Part of a small language model's weights: width 512.
Each number is 128 + 32 x the weight over its row's rms, rounded and kept within 0 to 255. Layers, rows and columns count from 0. The size above them is the row's rms in percent of the matrix's.

# layer 2 MLP down (transposed), 2048x512, rms 0.0342, rows 786-838, columns 384-447
size [  5  28 103 109  51  65 111 120  94 116 120  86 116 112 152  57 113 126 134 115  61 112 103 104 119 132 113  88  29 120  94 108 120  79 106  53 141  95 116  85 109  82 141 117 121  75  97  84 119 112  49  83 101]
[[118  87  92 119 135 157 111 135 158 124  41 164 148 129 128 139 140 154 113 126 161 142 141 160 136 136 207  86 172 106  42 142 164 111 113 137 167 177 204 148 149 154 112 128  60  94 115 135 116  63 140 163 137 111  88 136 136 113 192 142  73 131 122 121]
 [115 139 109 149  68 175  90 101 100 119 129  98 198 156 120 154 124  86 111 147  90 137 127  72  80 153 139  68 144 108 118 138 112  82 144 132 146 188 113 103  69 119 107 152  96 172 180 122 154 107 185 111 129 127 128 119 129 156 136 183 187 140 128 121]
 [114 120 135 127 104  90 125 131  88  93 155 137 117 130 175 169 143 154 120 185 147 126 128 128 132 114 137 120 154 206 162  83 160 127 143 130 119 147 142 130  97 137 109 141 141 192 169 123 201 102 123 124 123 137 140 160 136 127 134 137 142 120 168 154]
 [150 110  69 121 137 118 118 146  82 115 169 149  80 142 160  72 170  88 175 115 112 133 109 134 150 178 149  98 130 123  93 150 114 106 153 139 130  91 112  87 101  90 126 164 123 140 180 149 112 113 198 137 138 153 130 153 112 175 104  81 138  99 131 146]
 [128 154  67 102 123 135 151 147 108 112 117 115  76 112 111 133  91 123 172 131  61 114  69  98 105 172  70 116  96  40 187  92  61 107  95 151 118 164 135 140 127  57 152 128  80 155 146 154 187 110 139 219 100 122 179 103 134  84 154 101 115 125 101 102]
 [147 162 177 139 166 171 140 115  55 145 104  98  80 158  96  86 155 135 132 150  87 162  84 174 164 176 153 101 145  78 154 101 133  90 170 109  77 104 150 120 119 124 155 171 108 118 148  46 123  96  91 112 131 130 174  62  89  95 156 180 115 121 116 118]
 [169 125 108 129 129  73 142 131 137  83  78 126 174  99 102 142 133 114  72  99  84 143 154 144 115 118 181 123 161 123 132  97 135  88 143 134  76 129  86 158 117 122 149 109 118 149 146 151 125 158 120 130 131 116 148  98 148 136 139 122 157 121  64 156]
 [176 104 116 175 149 104 130  97 184 152 137 171 147  33 173  88 142 131  98 124  62  99 168  69 139 125 121  84 104  79  83 123 123 127 154  70 106 101  91 118 179 177 116 189 110 195 175  45 144  65 112 127  99 184  85 131  91 106 157 117 110  76 193 131]
 [148 116 163 148 174 152 131 147 103  99 127 155 143 142 136  76  61 123 138 127 107 165 110 119  66 132  80   5  48  98 173 105 102  80 129 121  90 131 181 118  81  80 160 156  68 127 132  79 140 125 177 122 120 176 108  74 203 147  83  79 124  71 101 178]
 [130 117  85 108  84  99 162 105 138 124 123 155  96 151  64 138 161 101 125  42 146  81 129 134 129 212 102 105 118 144 125 127  76 120 120 105 153 149 178 126 105 159 148 115 124 180 143 151 104 132 133 126 133 137 132  97 157  92 143  88 132  95 187  83]
 [111  96 162 130 180 136 179 148 157 105 143  81 186 184 174  86 107 171  96 160 107 108  36 118 112 181 155 145 148  76  96 127 120 141 122 182 121  67 118  76 173 157 159 147  78 120 101 106 127  64 117 142 205 120 123 115 141 127 108 108 120 131 172 120]
 [ 77 152 123 110 143 121 125 129 115 127 139 138 130 130 133  86 175 153  94  99 158  58 155 127 105 108 145 114 153  74 134 135 150 141 165 123 171  94 189  99 143 107  77 148 127 134  96  83 150 144 168 133 125 135 102 187 116 140 165 130 130 107 143 153]
 [135 165 141 146 139 142 147 109 118 194 129  37 148  98 101 150 148 161 134 124 166 201 156 110 103 126  75 129 106 108 144  83 135 123 108 162 156 157  95  88 133  94 117 134 143 156 205 161 110  89  74 127 152  97 118 109 154 178 149 165 140 154 171 207]
 [ 76 118 164 125 155 129 101 172  77 153 122 110 185 127 148 156  97 114 122 132 150 168 150 129 124 108 148 124 216 126 182 176 168 125 153 157 116 191 130 154 116 175 136 117 220 152 154 134  93 140  60 147 115 130 168 125 122  97 149  71 134 122 154 161]
 [105 143 113 158 194 129 111 133 114 121 146 136 158 129 125 130 147 143 125 157 107 141  95 151  39 101 164  46 166 134 117  96 195 144 151 124 124 174  86 168 132 158  86 104 130 134 134 120  87 123  69 145 108 149 155  84 138  95 110  31 188 167 147 128]
 [111 162 146 106 146 106 161 160 130 163 128 173 128 133 124  95  90 143 123  95 117 176 155 114  68 137  70 170  95  48 106 138 123 150 153  99 183 103 110 114 128 110  92 140  69 134 179 136 144  60 159 115  84 158 147  90  81  41 114 112 155 107 119  85]
 [158 151 125 164 157 135 125 149 172 108 110 122 135 190  37 143 120 128 149  85 147  76 128 128 115 175 191 141 138 118 178 157  97  99  84 107 157 136  73 135 182 134 144  92 122 138  77 115  80 144  89 121 129  77 142 107 163 124 204 132 178 102 150 109]
 [110  54 109 153 183 156 170 134 179  90 142 116 134 161 100 162  67 173 163 117 157 164  63  73  78 107 150 143  85  83 120 137 121 161 107  92 164 139 104 104 122 122 166  65 142 168 126 125 121 126  94 158 136 146 115 120 132  62 121 110 163  93 130 149]
 [ 58 138  67 132  74 167 148 176  82 123 131 141 120 124 116 151  99 115 127 151 117 129 108 114 134 172 145 215 129 103  77 146 125 170 100  79 144 146 148 142 116 119 192 137 170 136 169  96 135 114 126 128 131 141 156 100 168  94 117 119 144 156 186 156]
 [172 127 120 136 109 131 124 164 136 137 146 153 155 145 108 110 132 129 112  85 177 127 122 165 133  93  94 115 140  94  98  98 185 149  92 163  92  82  89 178 160 141 116 142 134 165  92  92  98 143 101 147 155 140 152 101  53 159 109 160  83 150  98 119]
 [116 143 150  66 171 161 147 113 123 148 130 136 117 159 146 157 127 117 111  83  83  58 165  82 124 131  96  91 141 131 136 187  94 111 111 144  80 108 131 110 140  99 138 131 146  87 120 124 154 133 171 130 129 130 180 104  91 135 162  86 132 125  80 105]
 [149 168 110 180 126  96 136  97 133 136  98 135 162 139 140 134 135 135  97 100 130 108 134 143 126 120  93  94 135 145 160 135 126 105  98 169  88  93 113  88 136 155 125 154  40 160 121 135 125 194  96 112 102 117 117  87 109  58 148 156 156 133  92  32]
 [136 136 149 133 114 152 135 171 121 153 180 126  75 140 141 165 188 105 148 166 163 112 104 141 127 148 161 115 146  82 124 174 207 188 139  87  87 123 176 149 109  99 172 109  92 174 118  67 191 109 133 112 128 105 101 147 134 186 178 179 142 135 116 184]
 [ 99 174 165  96 117 114 151 150 131 138 141 129  58 112 118 137  90 158 160 155 109 178 128 168 127  74 156  97 167 129  78 144 111 111 139 147 143  44  94  50 158 168 107  59  62 201 118 108 133  85 104 118 117 114 115  80 101 158 104 144  66 116 194 118]
 [149 115 115 189 146  86 200 173 173 158 108  99 134 135 156 176 146 145  99 128 118 149 119 184 145 156 105  92 190 116 142 169 129 135  80 105 102 146 143  84 102  94 104 148 139 173  61  82 117  86  43 117 149  89 184  77 128 139 100 128 204  92 165 127]
 [ 94  95 134 133 178 147 123 136 118  97 126 114 107 173 123 125  95 121 106 139 175 228 140 112 159 144 151 104 137 121  76 145 173 108 128 113  98 172 158 105 101  77 108 153 123  77 117  94  62 102 104 149 121 128 147  89 197 217 133 119 192 137 166 116]
 [ 77 140 116 121 143 219 117 112 132  89 115 151 135 104  90 122  72 133 147  93 133 140 136 198  67  83 104 154 150 180 106 127 116  82 110 139 129  96 170 153 172 143  87 110 104 163 148 155 111 153 148 170 198 140 130 158 127  95  98  87 122 116 187 143]
 [138 133 135  88 124 152 164 112 119 115 156 138  98 148  62 163 146 158  88 159 139 102 123 144 142 103 128 126 202 124  75 131 111 167 134 100 126 156 117  85 147 118 123 164 171 157 127 124 109 129 114 115  99 134  74 183 165 132 142 118 150 182 119 118]
 [241 119  95 105 112 126 155 184 104 111 172 141  95 117 113  82 146  59  91 168 138  99  86 126 180 138  81 117 123  99 173 111 107 129 207 120  72  88  57 163 115 111  96  93 107 131 197 101 164 153 152 148  84 135 169 130 174  91 133 112 106 146 214 113]
 [135  88 110 163 166 103 142 130 138 148 128 107 126 117 173 134 181 178 126 110 139 132 149 148  69 159 130 137 175 108 113 138 123 152 165 124 135 143 103 102  73 168  54 155 111 198  56 112 108 142  91 143 107 157  93 161  74 140 132  90 180 112  59 114]
 [110 131 136 139 153 125  88 100 156 146 169  90 119 113  91 119  49 129 200 159 230 129 151 143 140 156 112 150  87 107 131  89 155 222  92 133 115 139 150 176 129  90  98 121  97 143 186 107  99 101 159 100  83 114 120 146 140 113  90 112 125 136 113 124]
 [124 154 119 104 160 130 108 131 106 159 120 180 108 116 179 110 182 115 177 154 118  87  88  95 150 164 116 128 133 111 145 172 115  87 122 102 144 112  99 128 172 168 103  78 144 145 140 113  39 185 184 144 145 126 111 136 117 208 194 158  85 143 166 135]
 [124 153 121  98 141 103 119 168 107 110 135 116 106 163 141 115 130 134 101 134 119 129  88 122 130  98 125  88 182 111  65  86 204  91 173 187  99 112  90 108 162 116 133 143 141 104 155 122 135 169 111 106 155 123 163 153 166 151  88 133  52 147 147 135]
 [133  76 132 156 138 155 140 114 152 159 119 156 121 114 164  92 165 207 124 162 108  78 155 189 122 160  96 171 138  82 110 116  88 145 171 104 156 120 168 128 136 127  94 125  67 124 157 113 146 170 168 147 147 149 137  88 111 109 145  89 153  86 159  99]
 [115 120 138  99 188 120 119 155 131  87 168 122  75 138 118 140 145 130 107 172  88 116 131 140  67 100 128 154 187  66 137  99 126 145 110  80 141 147 144 113 112  75 119  98 169 129 167 117  94 154 107 114  90  64  76 115 103 121 134 107 121  49 200 151]
 [143 148 167 107 160 125 112 176 141 175 124 151  67 127  69  87 153 129 145 100  83  88 127 135 114 130 121 143 136 151 155 132 118 138 130  86 103 138 128 126  72  54 144 165  65 149 118 141 100 161 152 141 103 118 128 128 104 148 126 153 135  96 110 127]
 [134 145 204 109 195 185 101 114 144 177 111 101 166 122 153 192 159 180 131 105 156 131 103 129 112 168 131  88  86 125 143 118 107 128 101 126 133 155  51 129 162 138 132 114 103 135 128 169 114 146 138 156 115 147 116 135 113 101 177 148 157 116 123  88]
 [130 128 102 161 113 124  99  55  81 195 154 100 127  26 138 124 124  95  92  97 143 170 184 148 152 127  77 129 102 125 157 107 146 161 152 145 205 109 123 131 158 142  87 154 139  82 145 123 107 147 114  82 118 173 124 146 122  98 147 143 149  57 111 118]
 [178 114  97 162 154 126 119 115 135 141 134 172 130 115 135 176  75  90 190 106 132  89  73 154 117 115  69  78 171 119 132 101 141  64 115 132 118 154 170 128 120 158  98 139 111 149  59 116 149  80 155 139 135 153 139 155 193  66  72 182 164 161 140  89]
 [ 82 143 162 130 122  77 126 200 124 118 109 130  99 186 181  93 109 105 128  85 134  93 169 116 144  94 124 159 124 100 140 126 111  78 152 130 143 111 105 106  89 129  78 144 128 144 142 113 135 109 127 115  83 116 125  81  82 170 113 125 115 106 113  77]
 [150  89 164 135  85 109  65 153 140  86 118 113 111  83  78 137 104 151 154  34 102 145 123  90 147 137 158 114 105 137 101 154 126 116 209 118  91 122 153  71  74 152  57 150 103  62 132 190 185  83 142 149 144  97 122 112 125 106 125 102 147 104  81  73]
 [118 119 135 170 163 110 100 166 144 123 105 118 123 163 187 127 133 159 160 144 161 102 104 150 170  72  59  94 186 122 127 133  85  95 150 142 107 101 122 188 176 108 109 132 206 114  73 109 172 153 157 149 122  89 155 157 113 149 123 156  89  81 151 131]
 [166 156 166 157 104 153 215 132 113 145 126 146 129  91 119 138 184 130 133 127 210 163 134  88 146  80 135 160  88  54 131 104 112 160  80 117 140  54 191 122 110 146 127 137 102  63 114 154  81 139 150 152 165 176 131 114 100 100 128 131 129  38 140 118]
 [105  53 155 118 135 119 218 127 127 208 114 109  78 134  83 111 113 108 115  92 152 125 101  99 119 144  86 102 101 116 175 110 126 131  85  77  94 126 129  44 171 114 176 154 136 121 125 138 126 136 116 132 171 117 151  88 135 145  88  78 108 149  97  94]
 [217  81 141 148 100 121 150 173 151  89  62 143 101 180 131 158  77 209 167 138 149 132 154 134 121  71 171  91 146 100 146 109 144  92 111 145 142 139 130 171 168 124 142  86 126 183 164 179 113 199 121 104 129  87 114 172  93 106 161 155 108 103  63 114]
 [107 147 170 122 133 104 142 134  65 154 114  98 137 131 129 122 152 107 156  70 165 117  62 112 133 108 137 164 145 195 148 126  95 166 119  75 157 164  96  36  75 145  94  97 120 180 132  79 135 125 159  98 121 151 110 121  86 109 117 187 174 138 117 117]
 [ 95 161 167 150 111 143 164 157 112 138  95  70 166 136 117 117 110 137 100 201 133 117 113 173 138 184 119 140  96 130 130 157 155 134 148 100 169 139 110 194 136 167 124 123 229 101 181 118 108 172 114 132 119 124 129 143 100  76 121 190 112 137 149 123]
 [134 158 115 201 181 188 123  79  76 132 126  60  66 113 133 138 110 100 199 100 158 117 150 106 163  87 154 105 131 115 136  91 130 109 173 106  67 101 170 148 155  99 107 157 130 112 122 106  69 123  79 121 190 126 136 165  60 136 151  98 116  77 114 164]
 [106 112  70 195 103 118 119 138 160 148  77 137 159 127 154 115 190 120  89 161 104  77 111  79  69 149  88  92 192  90 134 113 148 117 160 135 140 176 105 154 138 155  64 106 124 144  70 128 135 118 135 136 154 131  78 102  73 102 139 142 140  95 128 138]
 [165 144 131 117 187 106 166 163 123 123 149  70 129 179 193 131 137 150 163 126 158 128  80 126  79 158  60 114 199 106  96  85  87 121  92 131 104 111 136 117 105 111 149 159 104 174 163  77 119 113 177 179 143 106  85 118 217 143 104 122 106 112 172 160]
 [116  88 223 146 106 171  91 180 165  92 132 164 166 138 115 119 103 125 137 151 158 109 133 170  70 141 155 175 108  98 137 189 145 117 207 156 142 155 128  98 135 138 181 156 143 138 145 151 138 171 162 146 160  96 145 113 196 120 114 106  99 116 132 110]
 [140 153 155 139  96 174 133  96 116 137 130 115  69 106 104 117 108 145  86 128 155 115 160 145 134 139 147  80 178 152 134 132  77 147  90 109 143 144 129 126 159  80 124 108 172 127 106 129 110 140 151 104 127 133 100 189 146 102 143 135 102 140 154 119]
 [ 94 137 110 141 190 147 142 114 122 151  95 159 137 104 213  77 119 131 187 126 179 194  94 154 193 143 163 138 103 129  85 135 138 146 128 157 181 181 137 128 103 188 118 116 171 175 142 162  99 128  89  95 103 134 132 135 103 166 176 117 113 129 116 103]]
# layer 2 MLP up, 2048x512, rms 0.149, rows 787-838, columns 384-447
size [ 28 123 110  46  62 105 108  98 124 131 127 110 108 129  51 121 129 134 107  58  95 106 107 114 130 124 134  28 139  86 119 123  81 117  51 111 102  98  72 106  80 134 113 116  70  96  90 114 108  50 125  99]
[[ 81 157 174 152  88 143 145 121  84  75 155 143 145 137  91 163  90  96 155 185  99 127 140 163  64 130 129 110 123 124  93 152 179 101 106 131 150 142 109  94  67 117 159  81 132 120  56  81 115  80 133 124  95 106 117 152 145  73 123  86 120 110 207 175]
 [109 130  92 120 130 174 127 132 148 171 113 145  98 119  96  83 123 140  91  79 103 162 103 157 110  95 103 177 124 125 123  82  76  91 118 131  98 131 113 122 112  68 127 124 119 125 118 164 133 199 117 138 128 148 168  59 115  74  95 124 131 136 118  81]
 [221  92  81  60 175 144 168 153  88 171 222 176 130  99  75 102 104  90 160  93 125 148 146 125 106 136 131 124  56 158 119 101 165 115 134 150 156  53 117  94 142 151 121 187 113 159  85  62 162 155 125 161 134 145 127 122  86 142 172 168 167 156 153 133]
 [117 154 118 149 110 132 122  91 117 175 109 128  48 125 165 175 195  54  88 170 132 102 112 175 106 186 122 144  47 175 140 142 145 145 124 138 163  96 107 114 127  96 120 130 172 127 136 185 103 165 124 119 145 117 115 130 207 166 173 114  46 126 141  94]
 [120 136 130 128 110  85 122 150  90 139 117 146 133 123 127 200 148 140 131 150 140 132 134 130  97 134 146 152 143 131  87  98 143 151 152 148 129 118  97 107 102 167 131  96 154 161  91 158 102 108 158 161 138 147 123 140 106 147 137 119  93 143 155 124]
 [135 152 199 111  85 138 123 105 110  68 131 116 163 130 119 121 143 112 130 120  92 150 150 109  88 150 134  89 116 142 132 138  74 143 117 105  43 100 146  84 148  67 127 135  83 192 114 119 124 108  74 158 108 112 106 133 115  92 145 108 137 131 152 106]
 [125 107  86 135 131 142 101  80 148 168 150 122 168 158 131 155 101 170 129 183 185 108 108 127  94 139 151 153  86 152 108 126  85 124 104 155 155 128 113  97 176  95  88 111 114  42 113 156 142  66 143 129 131 171 127 125 137 103 147 115 120  76  91 119]
 [134 155 153 185 125 184 151 143  96 114 122 125 212 146 105  93  98 131 136 106 145 165 159 120  87 123 107 118 107 121 135 113 131 130 109 134 156 178 164  86 137 132  93 129 123 132  60  75  80  60  92 137 139 173 132  85 136 176 138 154 106 108 103 112]
 [161 150  66 174 116 157 185  85 120  92  84 161 174 195 152  89  86  97 190 126 101  99 203  68 178 157 158 138 110 171 124 151  84 146 171  60 136  80 124 167 119 170 120 164  90 112  80 175  42  70 106 136 141 137 105  83 128 111 150 117 127 141 108 134]
 [191  82  59 165 189 101 143 178 131 121 129  99 131 144 130 108 152 123  71 170  71 166  77 158 119 110 106  93 113  41 148  73 154  94 141 160 146 137 175 118 114 117 109 106 152 138 131 163  89 123 150 151 168 124  87 187 143 199 147 137 133 162 134 141]
 [105  81 123 122  86 155 204 114  73 121  68 180 154 124 163 153 157  87 177  80  95 128 140 155 123  76 120 111 118 147 110 150 117  93 147  77 130 130 139 157 138 118 125 140  80 206 109  92 142 153 177 118 161 163 123 154 120 192 108 129 123  88 160 133]
 [ 78  86  88 148 150 158 124 132  86 157  93 102  82 133  57 110 168 179 152 164 136 151 130 141 183 136  87 123 120 162 137  98 100 123 180 153 167  74  89 125 140 173 117 131 181 110 108 112 148 123 122 139 112 138  84 170 177 110 139 170  59 140 149 162]
 [ 34 163 142 129 159 156 138 190 151 125 136 111 178  91 147  87  98 138 130 171 150 101 111 129 116 153 152 143 180 122 120 178 127 162 171 123 121 118 142 134  92 163 160  64 198 117 158 120  86 114 159 104  84 101 143 110 150  98 151 151 139 144 163 115]
 [151 133 104 112 109 140  71 146 147 138 123 121 214  85 165  91 118 167  98 141 111 113 110  95 155 137 145 174 135 158 155 156 159 186 111 109 166 120 153 113 169 107 113 131 164 107 143 144 150 156 152 165 110 144 111 175 153 101 165 173 176  91 167 103]
 [176 123 116 122 110 157 111 101  95 111  95 108 133 108 168 121 123  82 159 185 105 119  81 146 160 118 101  88 150 127 116 119  76 136  74 123  99 189 148 128 103 162 113 145 166 121 199  82 113  81  74 120 106 146 132 124 109 149 160 176 141 142 120 137]
 [101 137 158 151 150 138 118 145 143 155 157  99 131 156  60 132 147 155 170 113 145 129  93 164 142 124 151 201 175 112 100 171 102  99  88 104 121  90 107 103 108 129 138 182  81 156 119 135 114  68  92 159 122 157 155  53  80 171 174 120 132 155 121 121]
 [146 172 148 205 135 147 161 110 173 133 111 102 159 125 157 126 168 155 169 169 133 156 165 107  80 164 139 155 115 186 109 163 137 147 134 127  74 152 141  61 136  93 137 130 117 145 144 132 133  86  61 129 169 128 123 181 114 145 161 127 116 108  97 192]
 [119 143 148 106 151  88 160  80 145 157  93 114 118 134  78 106 109  87 135 118  96 146 117 177 119 125 152 182 116  85  95 185 180 100 112 154 107 160  43 102 104 119 187   2 143  93 161 163 144 190 135 189 143 152 132 119  75 118 116 120 123 139 167 142]
 [208  84 141  83 162 110 137 157 108 138  88 124 201 125 148  86 125 136  67 106  70 152 128 160  51 125 130 140 141 139 160 109  79  66 149 117  97 103 127 139  79 181 141 107 141  87 140 145 106 137 156 176 164  94 156  97 107 189 163 129 130  97 119 130]
 [105 117 107 181 136  91 128 111 107  86 113 160 192  89 155  76 148 117  88 135 124 109 149  68  99  65 196  97 141 129 100 122 186  80  88 101 117 132 153 111  84 112 111 212 164 145 138 142 155 134 124 149 132 136 129  77 164 144 119 130 131 105 207 168]
 [ 82 149 112 128 144  69 114 120 121  22 174 103 139  97 100 182 146 189 122 135 117 162 116  69 115 142 130 183 145 201  86 163 139 134 124 145  90 141 125 193 135 142 143 156 143 179 153 165 149 156 120 140 141 159  80 137  99 111  73 109 110 105 126  84]
 [107 164 112 112 165 151 136 189 123  95 152 123 114 169 111 163 126  70 141  97  91  60 110 124 117 103  97 140 123 109 154 121 102 120 100 121  79 154 180 141  80 109  85 141  43 199 141  38 193 121  96 106 123 113 172  73 150 156 116 149 117 132 107 128]
 [119 128 130 121 122 121 182 109 113 113 151 167 145 171 134 159 202  85 132  49  90 146 145 134 173 137 176 204  75 171 163 105 107 105 152 134 136 181 131  99 143 170 135  45  45 157 102  98 180 160 125 117  81  98 141 118 125 146  71 210 112 115  90 104]
 [ 82 175 133 115 137 160 171 136 144 130 145 124 179  60 121 137  87 177  74 160 119 191 156 163 108 154 115 166  97 143 164  89 168 123  48  93 120 177 135 190 123  96 130 101  92 146 107 122 165 136 119  96 118 101 151 107 103 160 158 100 159 106 142 155]
 [108 103  95 163 134 163 147 131  65 141 112 115  83 208 160 125 113 153 155 121 121 150 146  78 180 106 198 108 147 117 149 138 102  89 111 100 154 104 143 133 123 172 104 122  90  97  90  98  80 106 133 161 168 150 131  82 160 165 123  96  96 153 106 145]
 [128  47  87 137 139  85  95  77  81  79 107 131 122 105 164 102  99 158 154 147 112 155 156 162 151  83 148 179 131 168  96  89  96 158 128 123 129 158  68  44  93  74 146 191 158 132 131 115 131 180 216 141 113 191 130 171 170  72 130  62 157 125 111 117]
 [156 130 139  79 103 135 113 142 150 150  88 186 143 177  95 127 126 151  83 127  93 152 153 147 127  97 117  88 129 148 209 129 151 194 194 147 153  57 127 129  45 113 166 122 137 109 148 181 168  78  90 100  97  57  90 153 112 123  79 143  97 126  74 121]
 [150  92 176 121 100 141 153 186 120 117 119 125 131  94 124  80 101 178 123 126 106 122  99 151 169  82  91 115 135  93  95 155 121  98 169 101 111 130 126 145  80 131 119 166  73 141 130 148 132 171  91 134 105 148  81 153 115 126  82 162 182 134 173 122]
 [136 121 189  91 180  94 111  90 108 127 156 104  95 137 142 151 145 124 127 116  80 137 122 118  58 176 176 158 169 126 143 105 157 131 129 110 113 129 143  84 131  78 167 131 172 119  68 121 140 122 109 103 184 113 123 209  40 105 153  86 126 160 113 143]
 [139 176 126 121 123 185 190 103 114 164 138 110 129 148 128 161 116  84 158 158 173 174 116 113 104 139 167 102 138 115 176 147 210  57 139 138 161 176  82  91  95 138  83 126 154 120 116 126 125 104  81 142 113 134 192 181 123 110 151 138 154  94 185 164]
 [ 96  74  29 166  82 137 106 152 119  98 130 124  58 128 129 105 128  37  98 153  51 119 121  96 109 156 122 159 102  89 145 124 121 116 127 125 153 132 148  96  95 132  96  78 108 208 166 132 111 117 160 139 196 120  52 111  98 108 133  84 178  98 126 125]
 [ 70 180  92 119 168 191 127 151  83 123  67  96 123 184  89 107  71 121 136  47 153 124  95 165  95  32 166 114 183 123 170 111 118 121 144 104 115 187 172 123 142 147 113 118 126  99 177 130  53 114 140 167 119 161 108 135 129 145 149 140  57 139 109 190]
 [135 118 135 153 183 145 141  99 131 135 115 176 184  99 155 130 102 104 105 191 112  84  59  87 181 100 101 150 162  68 145 142  88 154 105  96  85 104 120 159 104 159 131  80 155 116 109 184 169 166 126 127 155 117  63 118 136 140 126 127 103 151 157 167]
 [112 104 108 132 105 126 117 126  93 121 161 210  59 118 127 114  91 154  91 157  44 131 136 168 113 103  93 145 147 120 102 190  86 162  94 118 142 107 153 134  87 109 149 136 153 162 131 117  81 104 144 121 145 132  72 147 145 103  94 130  99  67 131 132]
 [ 85  57  74  82 176 125 106 141 134 139 161 124  89 175 148 151 155 152 115  94  80 117 134 153 170 137 114 163 128 122 188 158 125  69 137 133 103 115 115 124 160 122 100 163 123 134 102 132 199 111 105 122  75 141 170 144 130 100 146 132 158 132 127 100]
 [161 157 118  99 172  92  98 128 138 108  96  23 184 156 161 185 164 118 130  61 125 144  66 111 144  93 114 143 156 145  90 136 163 113  54 146 127 126 157  97  73 123  91 171 171 122 104 180 116 111 154 147 129 155 160 104 131 138 121 137 116 108 148 134]
 [107 200 122 131 135 104 183 144 126 177 153  62 121 131 139 129  78 125 128  88 128 160 113 171 118  75 116 216 108 149 156  87  96 167 157 173 131 168 136 143 170 149 120 143 134 157 114 128 128 138 168 152 127 113 109 124 159  81 161 100 103  86 126 143]
 [144 154 101  77 107 147 164 178 140 120 127  80 159 151  84 124  78 195 119 155 159 140 142 133  89 132 127 155 123 128 128 161 167  96 119 152 106 148 161 118 131 141 152 166  95 176 110 164 127 124 182 130 148 190 153 126 141 125 178 144 158 119 125 131]
 [126 150  75 158 150  95 103  62 146 122 106 109  73  79 128 160 168 128 155 153 133  83 118 130  85 178 133 147 103 136 134  95 136 134 165 140 117  95  94  73 139 146 141  37 144 116 112 132 167 165  68 112 172 140 101 162 172 164 160 119 141 159 139 119]
 [126  80  50 145  89 116  99 137 114 105 144  60 121 177 192 111 152 122 132 112  72 112  76  84 174 136 148 115 172 116 156 101  99 170 148  92 130 108  61 124  96  85  68 118 146 205 164 167 139 144  94 156 125 177  69 125 107 115 137 139 101 132 163 154]
 [115 154 128  84 116 123 121 129 161 167 146 210 145  87 127 120  94 109 162 102 158 156 139 140 146 190 127 154 188 141 153 137 125  99  98 115 159 122 163 169 145 171 125 164 142 108 178 154 137 177 179 131  77 188 161  87  94  95 150 159 159 139  91  76]
 [153 103 125  90 104 144 109 131 101 140 140 105 129 169 108 110 138 108  70 150 131 143 127 113 159 220  85 164 111  60 125 112 176 115  98 171 100 138 129 137 134 172 128 127  92 110 161 153 146 123 110 167 121 172 160 144 109 115  85 142 146  38 155  74]
 [147 165 141 120 120 156 176 156 127 179 135 133  76 120 111  73 129 155 105 103  95 147 222 153 113 148 117  74  33 109 104 172 125  89 119 105 116  96 127 138 176 118 125 127 201 126 100 172 143 151  96 150 149 140  48 134 182 139  95 111 143 140 140 145]
 [138 133 150 111 102 141 116 103 116 142 158 117  98 165 167 110 123  95 172 121 115 139  69 141 107 174 114 121 118 111 125 176 161 107 126 101  94 116 106 152 176 128 118 145 125  91 126 159 145 168 110  59 154 130  91  87 152 129 192 109  75  85 125 134]
 [ 76  74 123 113 134 136 157  78  65 147 101 108 112 156 115 156 125 106 154 149 135 141  97 106 169  79 107 158 181 147 132 134 144 169 166 139 146  35 125 114  48 179  84 100 129 129  98 133 138 172 135 172 144 108  86 112 121 129  87 132 171 163 136 144]
 [122 119 172  41  98 138 157 171 112  77 124 101 148 139 181 132 145  67 167 101 146 174 104 118 136 169 151 139 133  95 152 163  95 158 151 146 106 152 171 101 150 124 107 138 139  79 184 108 146  82 138 119 124 202 137  96 157 110  83 142 134 127  83 112]
 [149 120 102 150  95 117 111 101  79 128 150  56  83 157 152  62  57 112 111 161 166 124 153  98 143 113 140  70 153 129 136  92 120  88  92 123 117  89 160 134 138  73 136  95 145 178 102  79 119 152 109 121 185 151 147 158 128 153 141  52 130 157 160 167]
 [135 156 129 106 117  86 168 165 188 147 161 127 158 146 160 107 106  66 148  98 105  82 105  96 133  81  97 116  94 105  87 137  86 170 159 131 145 137 123 133 120 108 146 162 126 181 102 125  78  94 171 114 136 158 146  89 110 167 147 123 164 152 123 115]
 [164 127  53  83 172  55 134 140 127 110 144 112  93 182 109 121 132  43 177 126 136 181 103 128 148  88 130 138 129 111 168  56 134 148 169 127 128 164 123 140 134 136 125 143 168 138 136 152 115 185 185  97 147 122  91 184 162 144 131 131  74  79 154 189]
 [145 122 147 185 151 175 102 145 143  99 114 108 146 139 137 117 133  81 126 122 130 104 121 140 138 177 100  74 135 186 115 119 188 189 184 166  71 121 122 159 101 105 118 132 172 159  93 126 144 139 104  74  97 127 137  99  60 102 134 109 109 122 117  80]
 [ 96 172 107 130 143 117 174  97 143  89 157  95  85 114  85 134 174 178 162 160 136 111 231 112 109  81 121 119 137 127 140 164 137 108 160 129 108 115 138 124 145 110 130 124 136 184 110 110 104 143 149 138 144 161 177 200 134  92 145 120 161 119 137  84]
 [ 96 125 204 144 136 166  75 117 138  80 102 130 182 125 118  87  73 117 163 118 167 136 117 114 163 173 160  75 107 130 148 149 126 155 112 153 133 102 211 122 159 144 104  52 129 141 128 171 105 110  93 146 159 108 102  66 162  85 112 171 139 143 100 134]]